config.toml
num_hidden_layers = 9
hidden_size = 832
num_attention_heads = 13
num_key_value_heads = 13
head_dim = 64
intermediate_size = 2240
vocab_size = 32000
hidden_act = "swiglu"
norm = "rmsnorm"
norm_place = "pre"
norm_eps = 1e-05
positions = "rope"
rope_theta = 10000.0
rope_fraction = 1.0
qk_norm = true
attn_scale = 0.137
bias = "none"
tie_word_embeddings = false
parallel_block = false
extras = ["capped logits"]
init = "normal"
init_std_qkv = 0.0189
init_std_o = 0.0189
init_std_up = 0.0189
init_std_down = 0.0115
optimizer = "adamw"
learning_rate = 0.000773
beta1 = 0.9
beta2 = 0.98
weight_decay = 0.17
lr_head = 0.00606
warmup_steps = 290
schedule = "cos"
final_lr_fraction = 0.0
batch_tokens = 131072
max_seq_len = 1024
doc_mask = true
train_tokens = 1063000000
max_steps = 8111
dataset = "wikipedia_en"
Each number is 500 + 25 x the weight over the matrix's rms, rounded and kept within 0 to 999. Layers, rows and columns count from 0. Numbers have three digits each.

# q: layer 3 attention query, 832x832, rms 0.0359, rows 251-270, columns 736-767
# k: layer 3 attention key, 832x832, rms 0.0353, rows 251-270, columns 736-767
# v: layer 3 attention value, 832x832, rms 0.0339, rows 192-255, columns 736-767
# o: layer 3 attention output (transposed), 832x832, rms 0.0344, rows 192-255, columns 736-767
q251:491536484481484513528485474518477513543481498504509514496507522485538483512466505502483510506501
k251:443482476505514467442497491537487474494512496515483531524480483505463441487539538529526495504527
q252:500515467492498531500490532505470534514481518484473502524515486483529522508537504472525544504473
k252:535502505500511528523511526523500476482509492460537511487553513519448521512529498506479499485435
q253:466484533495490471493542490501488519495506499531486476541503489501487501459505488507488521505472
k253:489477530510505507491476511488511497536489513550490494523520493505510536467487480477490504487504
q254:519471475508486525481487519475460477530460518458479511495489525517513498505522500514512474495483
k254:482502457473494483491521509459482431503512490469502507481470487495522505500494538517482498457510
q255:542505542537481507499524497536512478499473506511472475513479483558516513514433471526514480467498
k255:518481547507511506491554494488499503501520508482474550455516486510527537543524502524500539496549
v192:509498502497504514495492490494471484501477495470497530521483492492482505466496492532508511474514
o192:520521492502475474536521534486503511511493530495506502533501479526509517498524454503513533506478
v193:505501496503499530515480510494498527487512486494497506522504508477501467481515498514491494510493
o193:492501480506483482470478516518517443493492514502524536521499494520517525476465494532486494520491
v194:494515493480519539496510500469524489521512536490491473482496533525501500520509488482496495498505
o194:513442535543557474492492498537461494510507461485527541494527467495514493521494502493488510499512
v195:482481520502477479525482506502513502503472503502485547498498513501508507500504511489489519503477
o195:503545474481480509521536479489527462486506540489505486491519494478507507487501463512499493481512
v196:505487520485482495515465483494471529529503478496492525436454492493490527475514500475467492507516
o196:522529495489521500492516508503522470476523511487482511538513488493505516512490509514566480494486
v197:542517499478481528485478503473482448496500500516468500481503455526480473500516499509549471504512
o197:500491466501519487491513493560524513514505480510506507501490533487486496472504479494499511489467
v198:503506506501490494484505469498552491487490529516508507478493493523503498522506517495485500484487
o198:510515513494522552510499490518458505524493504515501481498510519487510475505504513473507504505531
v199:481496481497484487497526498533552481498481521489482472511559536519500509505500518494518480508524
o199:500476520485491514487491506490482515552460436482526516464456465526501531514461470485462533492507
v200:502494462490477497496491499482460495493513453479515548512462487497499504485504501470508509502474
o200:528502511502491488506526501527535472448502528500497484495481524479491493474484512520506493488443
v201:505509556487485518500526459475465519511503523505505473478477481503495492509497503478495499507509
o201:481484463517525478469484505515523480515548485513514486497465504511512495467506498506495495494508
v202:446511534518499483507523506464493484492502538506503511484437500488504495503500498502479490494467
o202:498521501488510479504507449512484510514497505514562499493560497481507494470534496455515517530509
v203:510492525489522496475457497479492506525544504535468499527522450501479508509511504479448490505481
o203:496520476492445445526491503512531498472509540465497504490563553477533488536496525546517475468544
v204:519489482505531502519482508513550542491496511529485509506506531521490474508495511495513496526501
o204:531484552497520550485545445482473526510477497492492477475539519494486498485483504507470484484522
v205:509494493504513482546499498480501502517507483492497484511483472502507518515511518520531512502511
o205:484527519508491520460516516474531502499464485440515518500507469525523488498479511520500504464519
v206:515510527499454525505515522518531520522483509497511447513505498491501490499522499501508538490493
o206:451492514507535509485516507501507479498485489533530503514487463533505520480502506469457475545498
v207:521488492509467491506533515508542509477487491486499464527524516456510487468491495492525511516482
o207:475489519499492483505487522506488497505491496509499537485489491520495524511498494504486512530512
v208:506521521488529523503513477513532535513516474521511496513528490499492531477496505503480501515511
o208:471522493529490464484510511500485483478476511480506501434469487506531516498471500541504480500493
v209:498508490485516521504498491477441439529560484521491500505471502490486472483512502515559485500492
o209:479494505497494515473493472550528509506491476485545505516474476518472481478505495499457501468471
v210:508481504482498479490476514520516515515489478485490493506516502499498456494503508501478525509495
o210:464547496526473481497515525496502492503485527490502518501490484508502498490521496518497495527513
v211:461506503517496498486532515505540494502518478488481481514524529507497474494464495471498514491482
o211:497463518525486497555463522478492520492499507519508487498483491474495523497520491534508519517490
v212:460504530520486490496504497499500493483520526469491480478494524468499523540504508513505481512490
o212:511468502462503501484493493491519516451476503527522487503493441524492497477493547519472524484496
v213:485509498516530482504501503500520471491538460471531477510526553531502519500540504489471493532509
o213:510509523466460492514496534491498532506446518502499532515517483491484465495461494505491506476503
v214:499509510506486505474471483501484479504479488509504526485507496482484517489514486531488466486526
o214:492488492488523476521506507509511480481501485461486516506491518507510517504463511495534524513477
v215:494503515508503514524490521487492515477460516515492530537493472509500476500532488479509498503494
o215:470500490514492498434497487506519493526496494480537502491537521512490466523527551500487496516522
v216:487476521499509476510510512513523498514500492492477519510530524500503565476526499489480524529518
o216:482483521507514516505502495466521503480475465511485474442462488494501503505480495493512529481495
v217:489505475486502498484499542509503509503504482513498514492512494502496538502496490489521548529520
o217:489491514497497476537460492476468506460457513469486488513505501485480511507515510494499499492479
v218:497518497504482478519524508498480475509480457481469514513491502492489545481510502519496521505504
o218:519524478486501517497491496506505517537487495496525514507526503513498510508467480499481512504517
v219:515484522506470491484517495518467493512491486533475493548505513487506457494499499498484511500497
o219:484535480525501501510476496485538488544487481531498479505512496491509496490491471504469478534518
v220:501508468471504509533496496507501457515545484518461533480497457513509521458498494473491473504496
o220:503484518509510492488534484566492489517485532485498499506526541469513501531483510519534521530513
v221:482507490527497494505503489509486542518519504475462556471508508509511512492478485537483481487531
o221:525507474503503499516462495499491507516529463502503495495518499497498532514475523496550517479494
v222:469508501507482504498522496514446513495532493486550501447501509524509492508521499493485478471509
o222:522507475486508535488485522526472462509478474535455504488475493486500496503468496494459490491473
v223:513488508495495526504488494482474529488503490484518506495466502523479481525491497527488489477495
o223:487486479504510498462477488497473500499538491525506522481498468519492464493514526472511502494478
v224:487473491506508494510507492473460520483480505453483542459493534509504514453520505518526516489504
o224:524506521492533546487502513468488518500507491517479487499500504508492484486546477469511492493480
v225:463499512501503540476485496492502509514482510504469498481526526520497483513500502531516489491502
o225:515478491497510470510479518471513490501556506518487503505483518489492512499499519500484511508495
v226:484501523519489490533522489493488494504478484512492505502495496509520508514498516497525521502494
o226:475497480490496524485493487524472504528507495478506519476502475477511475483514526449480515511501
v227:512506481513511472492508489480487471505506496464497467476477515527499493489532483511527523496502
o227:504485531500514490504505503496469516490476472511504548504524481519508485512484472473496493501495
v228:473524502522495485489527514474490502474508538489516523505461522492517521499486511509514509486514
o228:518487473503475499520493513511504485497488505522493482493524472487529504509491498466524536496488
v229:503519501481501545498495499479519499492487524505492490501502516497515494498506491481493508521489
o229:520477458528507515485520480531498496505496512504491517490504523472489524504491530502483482521507
v230:488496505510489495484521477526475522519479477466491533507556486514497489444522483543495468470513
o230:492513481481488478498490551464519477494547534517508527465464522477485528509481489497473516521477
v231:506498461481525544470534517489503441504532498505477474495494542496507470473499518471538506489490
o231:507498534497479503505487522582454526535493483503486519493518512494487460524474494534454520500472
v232:522532496513512531485514496527512506507524490527478489495520484496491525484510508485485508516504
o232:491501541492546504508509481523483492527469494466508526484481501500539498511486521494507513517528
v233:493503514501491513486511485495501489507514491495500495475549548526487451508532491510503519513507
o233:494516518494518508472489497509502503539504498520517503479477502517498520500493485472473537494506
v234:485493483496493462487517494513511470495492487482482507497493502486505534493488508466532473486512
o234:475500540455465526504527480479493499507512500523518474519481491503471522496491501525499527488481
v235:491511531481524508508518467488466475512526476506525486511498454508492514521500499500485478520515
o235:500525456497512489515504513493505500493490517507476509489493509489504531487498529490500504511480
v236:500503488500493515517517512474507523502511515512503433516497529479464473519488513504472513513492
o236:510491488535530467487477492525524451482501444525495535483455499515541501467465503525497493485516
v237:503505478536491487526496506502463506494530541497525518522496481502517481504500495501506495495535
o237:536566518482492522510513501497483499519475502466496495471545526511503506509500484462513486511484
v238:509482515477542486479482488485489447494472490483496483518468474517503487456489498485521492494488
o238:514516511516500527512499521507504544514489477503495521499491530504505465499505491521512512489518
v239:484543501498501508511512483494509498502468495485486489505500529517527507490536500494540493500499
o239:551465485513536543510502511513495487508501469498486497486510516491468509508495484457510512511522
v240:500502493469503488494463499466504491492512520479521510481495513502530499507540500526484506488511
o240:556486487486519527505508479478520516470493498469501521548523502503497470506491495509527483490513
v241:480478521501530506498481503491499508485494484526484488507500503489502498538513504524492539476495
o241:512496484496490465498478539492519480501489502498504499509498511489497550466505503520530463493484
v242:489479489506545469507507481495494500494520507479509549470455507502492563496477504515512502524528
o242:499514489500481523505488504477505517439491520516471491494498484523495499490520503501494478466466
v243:474502510525460481504558490539476517522487488504487510491509477506487438515521506475532493491522
o243:497509463492476520461486534520515482526497504501525550503495513493501534474476492525485508495461
v244:490504490503489503523507514494520488480559527470505519506520507468508496499494475522512487514508
o244:467492525512515489468509460480501514507454501522524498486524495522529483500487494455489525502531
v245:511485487479538486541521498520521457484503541491492508483519494489478511502497500512518476473506
o245:506510536508546517484485469495462523534494473515486479490519505499514469530501497459511504527534
v246:512481494478523489533480452499480553497507532481503500467523472490501524484502494506512479496491
o246:507508514496493500487509492475503498505490484499505495522517537505508486506537515495507511496507
v247:561490469507509519530482498520468556498467504486466519502520509477496494454524503505531482474477
o247:476504534511467500495501503481506500504498466512491515561501493515481532527513481507477491509481
v248:506462541497526503556473501513512484504534497492483540475508514549508489509531490509471485492487
o248:508513498528506498469487489466519502510460526504482509512522533465462484502486510470531468505514
v249:498520497525482488481505495502461498520550493525491527512514491494483506497501496511495528485530
o249:494491478471487491512491542485513499471526514507514508505492523502525536508494534512517489505497
v250:499514496514520510500481495481480474528512509509496500508474522482522517485491496489520515503476
o250:518505498496502529514519463528482513465506513475524514450537533520474456483508475519490516473528
v251:434505514473523530535534520483530468487488470514496506534476494485500461459480519497476499506481
o251:523482499482504522469512460517497477534529525507484499476494494503542464498508519484489526499513
v252:482502517494498525495500522489492559496477496471522492484503524499510470493489496521503461504484
o252:526516480495549510491477514490492499510516454556461470535497476530468529484485451450534516508509
v253:540511492502492512524513479506503539498515479440490483475520515514504477483532488519497502496511
o253:479512481504496512469458554502479478521487511550509500508487490488492495501489487522468497495484
v254:533464527505532520503501490499498452500518488497502514510485493498496498549458506505470447504496
o254:469510504478479487498514486489513511480505522515490477524516487492512488473519499544482493496500
v255:511496514498473515515504522515476479503507512529492477509486496500494485490517507479512526493486
o255:476499503491558499479527454536519482506510499492490493504461508484477512464505503497498507492480
q256:410491489493533488487522476461529535549486490482468482471503496529511530486540527490504465481499
k256:540501441506488511455465481472527474496493537478517549514492543451494492500485459505515504480521
q257:535474501535534483514538489499475508506495456529480481488477521484476497537473541514530471516512
k257:493527475476521476488510511522449491491490530477475491496507510543545526512479500520495502489505
q258:520479487511467493478489549469495475422537542496542519510534505467490512491459447482500498527527
k258:525480539477466505523521502458481512505491500512494505497520492497499486480500486481516476499489
q259:467546520507510549475477485488500474526475547473510477500489508523515487509544527471533512486461
k259:488508456503473506482504564456534514453519537547519479508511511493479514483473455492479514503526
q260:526460479500506446489516532504470502446512462551532548511499484460486505501435485479524487514538
k260:510524509519521503496504488475467503558515516470495513472531520542526477504541544517470523464469
q261:553550505489495497506451526494486493450497523524559511545500501460460504494482447488483509517477
k261:490463508475448471513483536482517508454477491514513502511488474470479535513473473479485507539506
q262:482485514524522506496558482481500507544489531495462458488520527529548489552548565555524503457492
k262:495528486552514505479488480524489514550497440478503515521484533528533491457524552534502497477462
q263:506474498501493480489496504514501526475514473554505513474499468460480535513442464504473489515547
k263:505496511488528504525523509441439477537485491497490458531513530519528500501538546512494502469457
q264:484514528510516537513554469497509531570475532478471473463517495557526520502587543544511486436471
k264:497538489543524496458497462546477515527479540470478498504488533524525474484514518538533532464480
q265:492432471509537518490512494497491530475540488532512514483456498477505519482466495467498498542509
k265:504517533511538479544504521467455501532524454486496499511508468514483533476582562530500532459455
q266:514448496505501472513412514501490485426485485569527483502481481448467514496434446459506536538546
k266:509450515490478500521520523478500521433492514535538471520508473483479501554484474493543507518507
q267:515512518494489487503478527485496482478502504507524527486506535512470519462491488487491504495499
k267:501502483463478486527495521476567461444523507525514515481503460474509499491464468466480519542539
q268:543530502486537482524503513512483500514480494463490541504492498528527500469507519519507532481456
k268:510518508492489455493494505505475480490530490510503544484488470486500486469500478491470496534538
q269:522539516497522506507534507479496478523484528465490478462518527562549484517520545514506502472445
k269:502539523535504495513500464497473528537462481467451540517485515504531520483576562495494522443462
q270:512561504471501522537566472492467528555499534430513531478496484514550504520536523546487452436454
k270:521547501527547498524516484512447507556496441475427529547467515543508490501510576526482522460432